python train.py --d_model=576 --n_head=6 --d_mlp=2304 --vocab_size=8192 --norm_place="peri" --rope_base=13600.0 --rope_fraction=1.0 --bias="none" --tie_embeddings="early" --warmup_steps=535 --schedule="wsd" --decay_fraction=0.763 --decay_shape="linear" --seq_len=4096 --doc_mask=true
Each number is 50 + 15 x the weight over its row's rms, rounded and kept within 0 to 99. Layers, rows and columns count from 0. The size before them is the row's rms in percent of the matrix's.

# layer 6 attention value, 576x576, rms 0.0348, rows 111-165, columns 448-511
097:36 43 45 42 26 53 37 43 61 67 61 44 55 46 56 44 60 41 59 45 47 45 59 40 48 45 74 53 55 32 36 27 79 64 60 53 69 55 61 10 75 15 40 53 35 65 21 52 36 47 50 64 63 78 51 70 70 47 47 78 74 55 52 65
097:70 36 48 31 36 45 53 54 37 56 43 30 55 30 60 34 42 64 52 52 60 66 62 36 44 65 63 43 41 52 72 67 75 61 57 48 48 36 80 78 37 55 41 57 55 35 51 42 46 73 62 35 63 64 88 00 43 37 54 56 17 24 46 37
097:77 47 73 61 32 51 69 64 47 23 35 54 06 25 37 59 47 40 52 75 44 47 47 69 49 39 23 34 44 40 45 73 57 61 60 48 50 61 47 72 79 27 32 66 26 15 36 56 49 40 52 50 65 55 50 29 52 23 45 48 53 39 69 47
087:55 27 34 18 65 33 32 72 84 42 67 61 45 63 50 48 45 33 63 37 41 48 61 18 69 21 60 52 47 68 38 58 38 52 63 39 71 38 67 75 33 42 71 32 81 60 61 36 69 56 64 41 54 20 25 39 50 44 56 47 33 34 58 47
103:70 45 62 65 23 57 58 56 61 25 42 43 66 67 45 62 62 68 67 53 53 30 15 42 26 46 67 55 32 40 52 55 32 81 73 52 42 59 58 57 60 52 49 51 53 77 44 54 53 56 47 41 56 47 73 45 47 34 33 48 42 59 56 70
095:48 50 81 39 37 43 53 56 51 46 45 15 66 66 55 63 63 36 38 75 44 45 80 59 31 56 54 39 54 44 57 57 34 19 93 52 05 44 15 32 41 27 23 65 62 36 18 60 59 51 16 15 70 46 56 21 56 46 66 59 43 38 57 55
097:35 43 38 64 53 60 29 40 70 61 23 68 62 38 43 49 52 40 43 40 43 38 47 46 51 32 59 45 51 38 23 63 78 14 57 49 51 61 50 60 66 52 42 59 34 76 36 47 44 36 47 68 68 48 69 56 32 52 09 71 24 49 49 30
102:50 26 70 37 81 58 44 67 23 71 51 46 57 39 38 59 72 46 61 44 45 44 73 42 61 59 29 55 58 38 26 61 38 31 28 45 56 59 72 39 41 49 50 49 44 41 39 58 51 31 54 52 63 58 60 52 46 58 32 48 62 38 53 66
092:34 36 58 59 71 59 50 68 43 60 37 26 47 57 46 39 64 19 36 61 72 73 54 17 59 56 73 65 61 78 57 45 30 48 78 57 76 51 49 44 66 42 41 30 51 68 57 57 34 47 40 27 19 50 75 74 42 60 19 63 37 37 75 59
088:17 52 28 51 32 89 59 32 61 66 52 51 49 67 42 58 59 45 41 58 62 49 59 43 61 45 31 65 73 42 60 51 78 63 66 48 61 64 51 25 40 56 47 51 41 58 48 51 45 45 24 26 63 39 29 56 65 39 81 42 57 64 45 66
096:39 66 38 34 73 23 51 45 57 56 31 61 85 46 61 52 38 68 32 59 55 39 44 49 48 38 61 39 78 29 49 56 57 42 61 58 49 51 22 22 27 36 51 38 55 49 62 58 37 47 74 41 40 43 42 43 48 38 64 53 37 24 30 78
104:61 48 70 75 60 41 46 48 31 13 36 46 49 46 48 48 29 50 52 79 52 67 57 48 51 45 57 47 36 54 32 54 29 59 26 49 45 50 20 74 38 48 11 60 44 36 68 51 51 27 60 53 47 39 68 72 43 27 56 57 48 63 39 46
106:68 50 62 60 58 79 53 40 47 72 75 49 58 51 51 61 68 82 67 70 58 39 44 45 31 41 69 66 52 59 58 47 58 60 54 55 29 77 77 56 77 34 34 50 36 62 67 57 23 68 56 48 53 66 71 39 65 41 67 58 22 85 44 29
092:44 25 45 23 50 70 38 50 42 73 74 44 40 45 59 68 58 62 38 70 54 44 58 46 64 62 36 15 60 51 41 42 52 47 17 58 36 29 46 75 36 76 57 62 77 39 81 45 49 39 50 58 49 62 34 44 25 53 72 33 74 60 50 32
100:58 51 86 75 51 74 54 50 24 12 31 48 47 41 40 53 62 50 73 62 39 56 44 40 24 40 31 60 58 59 26 45 51 64 41 56 35 49 67 77 56 42 57 51 46 43 34 43 56 48 44 37 82 75 68 82 63 30 21 54 62 56 52 82
101:65 52 58 76 54 51 13 39 57 25 73 64 51 41 57 42 83 66 44 40 51 27 49 83 41 77 23 52 43 61 59 47 33 54 45 56 64 44 47 72 44 59 28 36 65 64 51 53 50 57 18 69 18 36 46 39 53 28 48 42 54 63 56 40
103:49 41 50 61 85 50 39 40 70 78 68 26 76 41 51 50 62 43 62 57 43 45 38 73 32 64 52 64 49 37 73 53 62 28 43 53 10 50 27 64 42 33 50 68 56 78 18 52 41 64 52 34 33 47 17 42 53 41 31 56 40 34 37 65
093:49 51 53 66 42 49 38 50 50 27 58 59 37 40 62 44 49 62 05 44 58 57 37 55 57 03 44 39 56 54 42 58 42 77 50 42 40 51 33 57 36 67 43 44 21 52 42 44 27 56 34 59 21 47 68 50 44 36 58 33 78 63 34 74
093:62 52 28 42 45 66 45 62 60 61 39 44 36 56 53 63 49 35 42 18 65 39 46 43 50 52 56 49 52 46 52 59 71 35 52 66 70 56 55 48 30 34 51 50 70 68 20 75 69 71 49 53 41 49 20 47 61 28 36 79 27 25 36 63
101:70 34 38 38 44 21 53 54 52 44 46 73 44 53 58 41 58 51 26 72 31 41 18 53 30 18 49 51 45 31 39 56 52 67 75 35 31 63 30 50 69 68 54 50 43 39 37 56 50 71 62 43 22 70 65 64 34 63 70 52 65 46 50 64
091:43 26 54 36 67 70 51 57 27 61 66 39 62 63 48 36 49 58 53 30 64 54 65 48 24 49 93 52 81 70 72 45 55 33 58 72 64 31 22 85 48 46 44 53 39 64 44 44 37 37 58 45 46 64 62 57 42 29 38 40 52 37 43 75
097:46 62 64 70 46 30 75 42 55 35 49 78 70 48 50 45 60 53 67 50 43 54 50 66 17 65 89 53 76 64 50 48 56 65 79 50 31 48 60 47 79 48 52 68 36 83 52 63 30 61 39 45 82 27 32 64 32 57 57 34 62 54 30 42
103:48 47 26 17 46 41 39 56 73 22 76 02 51 30 50 63 53 45 68 44 71 49 54 51 50 59 20 55 75 60 56 43 71 14 76 52 51 38 41 56 54 12 63 35 93 49 32 50 59 46 60 50 77 58 48 61 64 49 41 61 32 27 38 41
091:45 28 59 74 22 29 51 71 22 58 63 65 50 28 42 55 46 51 37 44 52 40 29 33 50 61 46 53 46 80 07 63 52 65 48 37 46 45 69 57 42 74 61 38 55 44 48 30 73 43 81 33 59 43 67 69 31 55 43 41 76 65 43 63
096:63 56 53 66 31 23 52 61 54 00 47 47 22 39 43 31 61 50 57 61 50 49 48 88 45 66 46 62 33 51 40 55 35 69 41 41 49 42 49 61 33 59 61 57 67 41 56 36 50 60 53 59 78 00 54 52 40 44 63 16 73 50 41 38
101:39 59 47 07 68 57 63 62 52 72 19 56 64 30 55 34 51 66 45 47 50 62 73 43 49 81 64 47 27 43 68 66 36 55 44 63 51 48 26 40 34 40 30 67 10 37 50 66 53 48 24 50 43 62 55 54 42 65 48 75 68 55 39 57
094:48 72 68 69 58 57 75 45 22 81 32 50 48 78 49 44 46 58 34 27 54 89 52 23 58 82 77 55 65 52 68 71 66 42 33 46 32 58 16 42 31 80 40 46 65 56 51 51 71 36 43 24 53 56 14 73 36 47 53 41 53 36 58 46
092:49 44 53 73 39 10 65 58 35 87 48 33 47 52 31 39 43 37 31 38 39 57 38 50 37 58 43 64 67 52 61 54 37 48 81 64 53 65 68 64 72 49 40 57 70 84 32 44 40 42 60 45 57 28 62 44 52 68 60 54 56 33 53 27
096:52 47 60 51 65 66 56 63 54 11 48 43 48 86 56 49 18 25 63 62 56 46 51 60 84 47 52 34 57 68 32 57 42 66 57 44 56 41 57 80 46 40 33 58 76 60 46 48 45 23 43 55 63 28 49 43 65 14 52 16 63 47 36 40
082:44 39 62 64 31 97 46 31 65 64 50 57 56 60 71 56 43 55 19 42 63 60 50 21 27 56 54 68 75 55 29 36 48 78 57 35 77 65 48 33 70 40 51 32 62 69 64 21 47 55 63 41 50 38 36 44 73 39 32 78 60 77 47 45
093:63 43 66 43 55 29 46 53 52 45 87 31 48 65 51 63 62 58 49 39 62 68 51 21 39 61 68 46 48 41 61 48 57 73 48 49 66 38 67 65 34 30 64 52 64 63 60 50 60 42 61 53 33 62 69 35 30 30 43 67 63 16 58 41
092:56 56 37 31 69 54 43 71 25 36 52 25 58 50 46 51 44 34 40 67 59 43 66 76 51 39 47 44 36 41 70 63 39 43 60 52 45 59 46 54 33 07 32 74 25 38 52 60 57 31 48 17 44 71 75 40 54 46 65 43 29 27 54 36
098:34 62 56 71 45 97 71 36 35 92 64 43 89 58 64 44 43 54 25 64 58 50 48 46 47 65 58 39 67 33 74 49 57 19 53 27 39 31 73 50 52 54 23 68 49 47 50 48 37 59 37 31 53 48 33 47 84 53 74 68 29 42 12 42
098:68 44 68 48 74 47 48 70 78 38 56 11 38 44 40 59 38 35 53 39 53 56 39 40 65 58 62 32 64 35 69 55 58 51 33 51 63 37 43 71 78 56 33 64 51 54 35 45 60 60 48 53 94 65 55 45 78 12 35 35 04 16 52 39
100:57 47 54 42 44 86 49 62 46 64 65 67 37 42 49 49 41 41 54 65 36 43 57 42 40 40 77 43 48 61 50 41 31 74 47 50 40 48 55 23 54 49 49 35 49 46 51 32 29 24 37 55 40 53 68 64 56 40 59 50 67 41 47 66
100:71 57 29 80 52 40 68 45 57 45 69 41 67 38 47 64 45 23 25 46 59 40 38 52 54 34 59 50 68 44 55 36 79 73 53 45 34 30 48 20 55 40 81 55 45 62 36 44 23 50 68 45 36 60 38 64 83 17 62 57 32 55 06 49
104:54 79 48 72 43 50 67 56 44 17 33 69 39 53 53 35 63 38 32 51 35 63 42 62 28 56 54 56 15 49 71 59 40 58 68 56 56 47 46 42 38 71 36 55 38 48 60 47 28 53 57 23 38 39 60 47 47 30 47 52 33 30 39 54
102:69 25 45 62 37 56 46 59 66 49 65 41 42 59 52 40 68 61 42 67 50 56 58 42 28 74 64 62 41 54 61 58 53 73 30 55 33 42 43 66 57 48 72 66 52 66 47 56 50 53 48 44 38 72 79 33 40 52 24 42 75 77 53 57
099:39 48 81 30 64 59 58 60 40 87 58 28 47 40 62 68 51 40 65 53 42 83 87 27 52 70 51 55 68 40 37 51 32 84 62 47 65 52 66 70 32 62 66 37 53 58 71 65 38 36 29 05 56 35 41 59 69 54 31 43 52 53 35 74
100:49 45 51 41 27 59 64 38 45 57 68 30 56 22 61 53 57 56 70 49 40 36 66 51 45 87 48 47 83 37 38 43 56 37 71 41 50 65 78 36 99 69 60 47 55 62 59 39 23 56 42 57 70 48 52 36 57 62 62 66 44 49 41 37
100:33 73 42 44 61 46 50 49 24 49 54 53 77 62 50 58 66 45 72 48 62 50 56 57 56 76 72 46 61 74 62 50 72 40 40 44 58 35 54 58 58 43 71 38 51 88 48 61 30 37 52 66 42 38 64 36 36 45 44 53 80 61 55 60
105:25 51 65 80 51 49 49 71 20 46 73 50 42 41 55 41 84 46 71 67 56 42 61 78 43 41 07 57 48 60 50 42 10 67 32 47 54 60 37 36 22 52 21 49 18 30 44 55 41 26 41 42 57 73 63 28 53 43 63 16 64 62 28 59
106:50 55 48 64 41 17 53 35 47 70 52 66 71 45 51 44 54 61 61 42 37 61 23 66 19 57 66 65 63 44 46 41 68 31 94 38 27 53 47 46 59 45 62 53 63 79 36 51 31 63 42 57 56 43 49 42 65 53 40 72 60 53 44 55
098:66 51 55 50 36 58 36 49 66 21 70 36 62 65 39 43 68 58 54 34 68 55 32 71 56 49 60 43 36 65 45 49 52 77 29 61 60 49 33 41 60 13 18 57 56 65 60 22 45 58 34 74 43 55 24 53 45 40 43 40 57 90 65 38
102:57 49 56 16 34 70 52 57 90 40 49 28 62 37 37 52 25 28 60 58 69 56 67 59 63 60 17 27 58 53 60 34 61 24 70 57 29 43 40 61 36 60 64 40 37 51 53 75 34 53 42 31 53 56 77 39 71 40 72 38 52 15 48 58
093:59 42 49 65 41 77 35 43 45 68 68 13 56 60 63 58 49 51 67 46 64 59 64 68 52 87 65 46 63 57 50 73 49 48 52 59 68 30 48 43 65 42 27 45 62 48 42 10 45 55 32 48 76 33 23 51 82 23 56 42 22 51 32 49
097:57 29 64 58 59 25 23 58 55 63 43 25 27 18 47 36 70 36 30 51 45 48 73 59 50 68 52 61 63 44 40 50 51 66 55 45 71 49 49 63 34 34 24 31 52 66 52 19 58 62 36 54 56 30 47 44 42 41 72 45 48 52 60 70
095:56 67 40 91 41 30 52 46 19 33 56 57 14 66 44 51 68 58 69 53 39 54 46 49 55 38 33 71 64 75 66 46 83 86 50 61 48 58 33 70 74 59 41 56 34 41 61 31 67 49 63 97 48 85 49 42 54 45 30 22 34 84 47 56
097:57 43 35 05 61 22 20 38 60 45 50 57 35 41 62 27 55 51 46 24 68 72 82 69 34 51 97 30 74 57 57 66 53 53 54 53 66 41 73 66 36 41 36 55 79 67 70 59 38 66 42 38 46 51 32 55 47 37 47 64 37 42 66 47
102:42 55 54 90 18 31 44 54 61 51 57 49 19 52 60 61 54 56 23 76 42 59 29 61 57 33 36 58 19 55 54 49 19 74 55 51 46 54 35 61 62 55 47 69 32 55 36 36 53 45 45 45 26 57 63 34 47 72 55 25 41 76 29 32
093:42 61 72 70 28 68 65 43 24 70 49 53 49 55 43 49 55 29 64 25 53 54 48 55 50 88 48 56 69 52 68 24 28 42 47 52 72 39 99 33 63 63 28 35 53 60 62 52 50 65 46 53 73 17 61 33 54 32 64 51 49 45 42 39
099:52 87 55 62 65 36 62 55 28 49 30 65 66 40 48 36 46 25 58 36 37 48 44 58 26 70 45 66 40 54 83 53 44 08 63 44 48 54 49 59 50 42 39 75 58 33 50 56 46 47 41 20 30 68 35 58 60 67 35 65 30 27 22 42
105:51 30 37 61 35 69 42 59 44 42 75 27 69 53 31 45 62 46 50 46 53 60 42 67 64 76 53 48 27 65 58 58 89 29 38 55 35 31 50 58 54 28 99 52 60 22 65 48 70 48 59 49 50 74 42 65 57 59 62 40 63 53 36 47
101:47 52 26 37 29 60 33 42 44 06 48 58 34 37 82 43 30 32 16 76 36 47 35 61 66 25 40 38 48 31 36 62 50 69 62 29 32 50 24 78 46 63 42 40 47 37 58 65 56 51 49 44 56 65 25 79 43 32 50 57 61 47 26 54
099:69 36 33 56 29 33 61 43 37 61 72 45 30 49 70 63 47 52 49 44 62 49 43 50 49 46 59 51 60 29 68 34 42 62 52 58 65 32 24 42 57 70 53 63 41 73 44 33 38 69 39 25 42 31 60 10 50 49 54 29 54 56 20 47
# layer 6 attention output (transposed), 576x576, rms 0.0335, rows 111-164, columns 448-511
097:45 34 58 54 45 72 22 39 76 47 39 94 36 66 43 56 61 39 47 48 40 34 29 38 35 63 45 64 44 87 48 50 87 46 77 60 46 32 59 53 67 40 74 64 64 48 57 70 68 70 35 48 50 51 53 50 56 51 54 37 70 74 58 65
100:41 54 28 30 40 53 90 41 53 57 51 47 31 45 46 62 55 27 60 62 29 32 43 33 30 49 30 43 56 66 36 75 52 66 67 45 40 36 33 28 52 48 52 68 35 63 66 61 48 42 21 77 49 50 40 53 86 69 31 76 47 46 62 48
101:41 35 22 38 54 45 33 52 48 32 38 39 53 83 67 53 26 38 56 32 58 39 35 68 83 33 61 33 50 57 44 64 45 40 38 39 49 49 62 48 30 44 52 30 33 59 50 53 55 47 55 46 35 54 44 45 40 32 66 67 50 55 50 28
085:36 38 38 64 50 78 44 69 47 81 67 43 50 30 44 00 66 42 41 34 62 30 25 57 40 39 45 28 57 39 61 45 33 59 63 37 59 48 52 64 77 31 50 38 56 78 43 44 72 53 34 68 59 73 80 56 78 41 66 36 67 59 60 22
091:36 51 71 45 45 34 35 20 36 49 24 51 61 63 38 52 53 38 33 62 53 55 46 19 50 44 55 39 60 66 67 49 54 48 55 51 68 51 33 57 55 75 38 61 68 46 19 44 49 56 40 63 23 47 31 51 41 42 62 24 59 64 56 41
103:23 80 70 54 79 42 50 69 34 48 29 50 65 42 51 35 49 45 49 38 64 54 61 74 57 36 58 00 72 69 40 65 41 40 31 52 68 37 65 55 53 36 61 61 40 34 64 52 56 43 66 35 30 57 41 58 66 40 37 59 52 40 11 49
107:56 60 53 34 43 70 50 32 38 67 30 59 10 43 58 69 36 43 43 56 77 58 47 27 43 59 32 62 47 48 22 25 65 51 46 65 52 23 55 82 62 47 34 44 57 39 54 51 62 65 38 50 64 76 35 44 41 58 41 29 45 59 48 54
091:80 56 65 73 27 49 16 50 47 35 61 57 46 67 81 45 45 60 62 39 56 36 44 53 40 33 64 46 48 55 52 46 39 50 38 56 39 58 50 69 51 62 47 19 15 39 77 50 48 50 61 53 64 58 07 68 31 58 62 53 52 47 38 60
098:51 63 90 39 39 36 66 46 52 58 52 52 54 88 54 35 66 66 57 32 37 56 39 46 66 61 60 51 46 64 83 72 20 38 59 59 35 49 74 59 26 38 46 24 53 63 54 49 53 31 51 48 57 35 39 47 47 63 74 35 40 56 57 73
083:41 44 50 49 66 51 55 69 47 47 71 86 34 37 34 41 80 58 69 16 50 42 52 55 43 54 57 90 60 51 50 46 49 33 70 63 35 68 28 51 35 33 41 76 66 57 31 68 37 59 62 58 31 53 62 28 50 54 45 39 52 46 47 34
093:48 41 58 27 39 51 54 68 64 36 63 35 44 43 22 74 38 59 85 51 62 55 79 69 41 48 41 89 38 46 35 07 46 44 50 53 70 54 87 54 48 42 41 24 46 55 65 56 29 21 32 48 43 66 57 34 44 39 61 67 49 63 60 61
115:58 54 35 21 49 55 22 41 44 31 35 39 59 39 52 75 19 35 57 71 70 31 57 43 27 45 60 63 48 50 21 64 39 61 27 72 55 56 74 63 80 54 67 18 69 50 59 45 52 42 40 61 69 50 46 59 58 38 63 66 53 80 36 72
081:19 45 74 55 57 35 43 47 46 50 39 31 48 58 55 40 65 41 55 45 55 66 50 21 59 40 52 74 70 80 58 38 46 41 42 57 52 68 38 51 61 52 48 96 69 40 22 48 49 44 46 51 50 58 55 33 66 70 62 32 48 79 38 40
077:79 75 33 28 47 48 50 65 57 48 58 53 57 46 74 32 39 69 47 54 41 55 57 52 69 51 64 55 43 48 53 52 58 61 40 46 34 54 64 48 52 61 43 20 51 49 69 32 32 32 67 44 88 38 32 76 50 45 51 82 32 43 37 43
100:51 51 58 71 63 47 45 28 55 44 44 75 45 64 37 58 31 39 55 55 50 49 38 21 56 43 32 57 44 68 44 67 54 41 31 56 61 51 53 70 53 84 51 30 52 39 57 27 47 48 54 49 37 38 33 65 58 40 53 67 57 51 59 57
098:52 71 58 31 60 55 47 43 68 55 38 44 44 76 28 47 38 48 67 63 45 59 29 06 59 92 41 60 73 68 24 69 55 41 45 44 35 66 42 60 36 72 47 57 61 24 38 49 28 60 33 34 44 45 34 31 57 61 46 49 53 67 64 66
103:37 53 52 38 60 19 23 38 38 46 40 50 45 62 28 48 58 43 54 39 65 46 77 27 58 45 40 37 69 59 67 44 48 45 49 33 45 45 02 17 45 70 38 58 49 32 40 77 51 76 48 51 44 68 10 48 50 58 39 10 35 53 48 64
103:64 56 51 16 31 60 36 39 68 54 56 62 38 61 28 68 58 68 60 48 28 64 33 36 45 60 58 76 58 47 57 52 56 35 50 52 43 43 54 79 53 29 29 57 48 33 55 47 51 28 29 38 38 44 42 66 35 33 60 73 62 52 72 57
096:30 29 60 58 45 26 44 60 42 29 69 60 71 56 48 22 56 30 41 36 49 20 33 67 69 42 41 29 56 60 61 45 68 52 46 19 53 52 36 56 55 38 55 63 43 56 47 62 53 72 22 57 47 42 60 39 66 46 49 14 41 56 47 41
101:30 48 78 44 48 49 41 34 39 62 38 31 64 63 54 58 35 42 55 42 63 46 59 45 45 63 49 57 67 67 45 21 55 71 53 49 69 63 44 45 63 16 51 85 44 35 15 36 65 57 44 30 23 45 71 39 51 74 78 15 52 54 45 52
101:45 25 48 53 69 14 64 35 43 43 61 32 69 32 55 72 49 39 47 63 43 67 53 65 72 30 25 51 66 54 52 59 40 41 61 58 54 09 58 45 88 58 54 23 62 74 64 67 58 48 47 75 57 57 37 46 51 43 55 21 47 34 57 46
099:19 40 71 64 68 37 60 57 53 63 10 51 60 63 46 62 38 50 34 67 50 77 60 40 58 56 25 35 49 72 43 31 64 64 49 78 63 24 57 44 60 55 51 75 51 50 28 64 57 48 59 52 20 45 74 29 64 35 23 38 56 44 57 25
109:37 27 28 68 66 61 64 56 55 76 64 69 54 60 51 48 56 35 36 45 40 34 72 65 53 54 34 75 65 54 68 39 55 80 61 47 24 41 29 46 35 54 66 45 43 62 60 16 44 53 47 64 70 51 57 50 71 60 44 74 24 47 48 38
087:36 37 47 76 40 47 53 29 25 61 52 45 43 36 66 40 72 56 37 48 48 43 49 51 34 68 64 49 54 32 77 52 46 51 51 36 47 46 29 47 58 30 25 74 34 28 37 62 63 46 33 60 31 48 42 33 28 69 56 12 74 52 59 34
104:34 59 39 49 52 67 54 41 31 46 38 58 63 51 78 44 52 37 37 33 41 57 44 29 48 45 59 26 64 46 30 40 57 69 45 56 51 64 51 60 27 46 44 69 30 59 45 55 69 66 77 42 29 58 62 57 68 45 52 55 48 42 76 18
103:75 47 61 33 45 61 20 38 42 34 49 67 60 49 34 65 38 40 28 54 64 32 51 45 44 45 74 61 32 62 53 59 70 36 29 68 31 77 38 71 66 15 65 44 33 50 62 66 38 81 57 40 37 40 34 82 44 56 64 53 54 30 19 74
095:40 48 51 55 45 34 81 47 48 50 71 56 38 34 32 66 70 37 46 71 44 54 36 34 58 50 50 46 58 49 36 39 43 68 44 40 53 59 70 54 40 56 34 70 61 67 27 67 41 66 56 60 62 55 45 17 43 61 56 27 64 61 65 58
097:43 68 57 52 44 54 73 40 41 72 23 40 33 50 59 43 71 45 38 23 41 65 81 76 72 29 62 27 66 55 75 37 27 59 46 46 25 42 26 41 19 53 13 68 57 39 41 41 48 46 66 48 20 64 59 31 20 72 41 21 40 55 46 52
096:63 37 21 26 57 38 58 24 59 44 59 77 60 64 47 40 42 41 28 19 54 41 63 42 72 52 55 73 22 18 55 61 41 67 56 45 18 42 60 62 47 66 56 01 55 55 63 44 64 41 56 44 77 33 33 65 42 26 50 70 44 46 49 54
070:31 44 65 48 57 68 38 40 63 46 52 64 50 46 23 35 72 47 45 37 54 26 42 45 45 45 45 81 58 60 59 50 47 31 59 60 56 54 40 62 67 41 42 70 80 53 41 57 58 64 34 61 32 60 74 44 55 46 53 28 64 62 45 36
106:60 67 72 14 71 70 66 54 75 62 36 54 66 48 69 28 68 41 42 58 30 66 44 50 84 59 33 28 63 66 65 44 43 42 70 28 52 49 49 33 46 36 61 36 69 59 43 47 63 58 53 54 40 58 58 38 49 77 51 32 61 60 55 54
090:26 45 24 49 49 25 54 46 49 31 55 42 68 68 55 42 39 30 51 46 73 68 54 80 55 27 65 68 46 66 59 41 53 59 41 28 59 64 60 42 50 39 74 28 58 32 48 55 50 30 75 44 75 43 37 53 57 48 55 71 40 58 61 58
103:40 29 62 33 59 40 85 66 70 49 81 60 53 62 47 47 69 49 72 39 59 64 81 40 44 52 52 71 38 64 52 57 33 37 48 45 20 36 70 42 61 13 47 92 57 50 59 56 42 44 51 45 59 63 63 36 52 46 28 59 60 31 31 44
094:51 39 30 29 55 53 67 71 52 58 39 54 58 41 68 49 28 36 32 37 66 44 46 64 88 36 53 00 53 59 44 63 26 66 46 72 58 38 74 55 65 55 35 16 33 79 45 24 75 31 30 73 49 51 62 46 51 68 63 66 52 60 59 53
102:72 41 81 52 53 26 42 48 60 56 43 52 54 57 62 54 35 66 43 42 40 54 62 58 67 76 46 52 36 26 75 44 49 60 45 77 37 44 50 36 54 50 45 36 19 54 51 43 49 35 57 30 45 39 36 71 32 54 62 54 40 44 39 61
099:42 24 47 29 46 41 58 30 33 53 55 54 32 59 30 57 49 30 82 28 52 38 67 62 67 43 25 69 44 53 65 39 38 37 42 52 52 26 55 27 51 52 48 61 81 53 52 64 41 44 28 35 57 53 35 46 50 65 32 75 30 38 74 69
099:16 19 46 46 49 15 32 37 40 28 38 31 55 69 24 53 55 43 60 60 61 40 39 40 39 53 49 49 66 62 40 26 59 55 52 41 63 46 37 42 48 64 56 65 67 43 24 57 54 56 48 45 23 44 37 49 51 33 56 43 61 61 51 44
103:44 52 55 32 72 62 25 14 50 45 24 61 79 70 50 34 29 40 36 66 43 33 55 34 81 33 35 20 78 76 71 63 61 41 26 45 35 44 41 42 52 51 36 30 52 51 44 44 38 57 55 36 34 65 41 75 72 48 65 25 44 61 35 47
105:73 63 40 75 42 44 51 55 53 48 70 71 33 52 17 20 62 79 70 41 16 31 36 31 41 38 74 48 31 53 52 40 28 53 35 43 31 56 57 28 66 70 42 27 75 53 78 57 36 38 55 67 62 51 14 54 76 50 50 62 55 38 48 74
081:14 46 59 59 61 44 56 47 57 70 41 52 40 43 50 48 72 33 50 56 51 45 43 30 45 69 42 68 65 76 48 47 49 70 72 55 58 50 34 38 49 58 33 99 71 62 39 61 44 51 40 58 29 55 91 35 59 75 42 30 54 64 29 17
110:71 55 82 42 62 59 37 27 86 29 34 68 57 31 48 65 42 52 43 59 43 61 60 47 35 35 42 61 52 68 79 32 43 69 63 58 48 12 45 33 52 76 42 55 54 69 84 38 56 14 36 74 41 46 58 65 49 30 27 56 45 52 64 61
102:56 37 25 51 58 46 58 90 56 64 35 47 69 48 78 60 57 71 46 56 89 51 41 43 46 60 71 75 54 52 47 55 77 47 39 59 38 63 53 48 56 39 58 72 74 28 51 51 35 33 71 39 73 59 27 53 10 50 61 88 36 39 28 75
086:20 50 62 62 62 47 65 48 57 57 32 42 51 55 31 63 52 29 49 70 53 43 54 29 59 52 26 43 51 64 49 60 52 54 57 46 61 37 47 38 50 67 38 88 62 44 29 68 43 58 28 58 29 57 84 15 58 61 31 18 56 51 50 54
092:35 48 42 47 56 61 32 56 48 39 45 44 67 54 64 36 35 46 45 49 59 57 32 68 68 18 44 29 82 43 32 63 70 38 58 86 64 40 42 47 32 45 58 56 84 58 38 59 74 54 49 50 48 61 56 49 63 37 67 31 48 71 55 48
102:51 44 31 37 71 40 52 45 42 39 61 48 54 39 46 64 53 18 62 42 31 48 54 40 45 70 22 29 27 33 50 76 46 92 31 60 49 33 48 48 47 70 59 07 22 80 57 55 41 46 51 72 56 40 24 59 55 61 43 81 31 43 50 45
085:24 50 38 44 70 47 53 49 62 53 59 77 47 48 33 55 70 35 53 43 55 25 38 51 37 53 23 37 70 61 47 68 55 56 71 69 36 27 41 43 36 52 47 79 93 56 67 65 41 62 41 63 48 68 85 41 75 57 41 70 67 44 63 52
099:46 39 43 33 50 79 34 53 51 72 41 42 43 67 40 43 24 38 60 19 62 30 40 46 74 55 49 47 45 44 35 55 28 64 46 62 50 53 38 44 37 15 17 54 52 74 98 48 41 61 42 43 41 55 60 47 31 77 49 46 54 50 49 68
096:40 30 16 83 49 52 53 38 50 44 45 40 65 61 81 54 25 47 37 51 70 46 44 65 58 18 58 46 57 41 60 51 61 50 53 51 45 42 26 40 46 47 53 81 71 40 29 49 70 53 57 68 68 34 77 54 54 53 78 39 38 56 66 27
101:56 67 47 55 50 56 57 73 73 71 49 59 40 69 53 32 43 48 59 79 25 40 35 39 68 58 25 57 35 55 47 58 63 59 69 54 24 47 67 40 34 51 51 35 34 56 80 70 41 49 46 70 27 71 71 49 59 47 37 58 43 47 68 67
090:36 29 33 39 75 54 46 50 49 60 47 35 47 40 48 38 66 53 19 38 92 41 49 59 45 48 81 54 65 59 54 53 47 51 56 50 61 46 53 52 64 30 58 74 74 51 19 25 59 38 32 44 72 38 73 43 51 66 58 39 42 78 28 36
096:42 40 66 76 64 61 91 54 53 62 60 54 38 28 60 56 83 61 56 50 37 70 23 50 42 62 44 47 51 45 73 83 47 58 74 48 28 33 39 56 45 47 34 94 57 58 39 54 55 50 58 63 60 61 64 45 46 66 15 75 60 37 50 51
106:39 49 48 72 45 29 54 38 40 42 58 29 59 95 39 60 19 32 60 65 57 66 75 29 29 59 44 46 49 47 50 53 61 66 31 38 42 44 46 36 56 34 67 83 34 39 41 85 34 54 57 34 44 59 45 48 73 59 37 57 40 39 59 43
098:62 44 29 70 50 22 54 41 34 50 53 64 62 50 65 62 35 37 55 54 48 55 71 67 65 44 33 39 48 20 59 81 71 71 32 57 37 41 48 33 42 70 61 31 30 47 59 48 41 40 63 46 60 41 24 57 70 36 39 75 31 21 59 46
105:62 43 13 28 44 35 39 61 45 45 45 87 57 43 26 67 49 66 45 46 49 30 60 61 45 90 42 80 27 30 47 49 74 69 78 48 36 43 49 51 58 47 50 43 60 40 50 42 49 36 23 51 47 25 58 51 43 41 45 67 46 43 42 62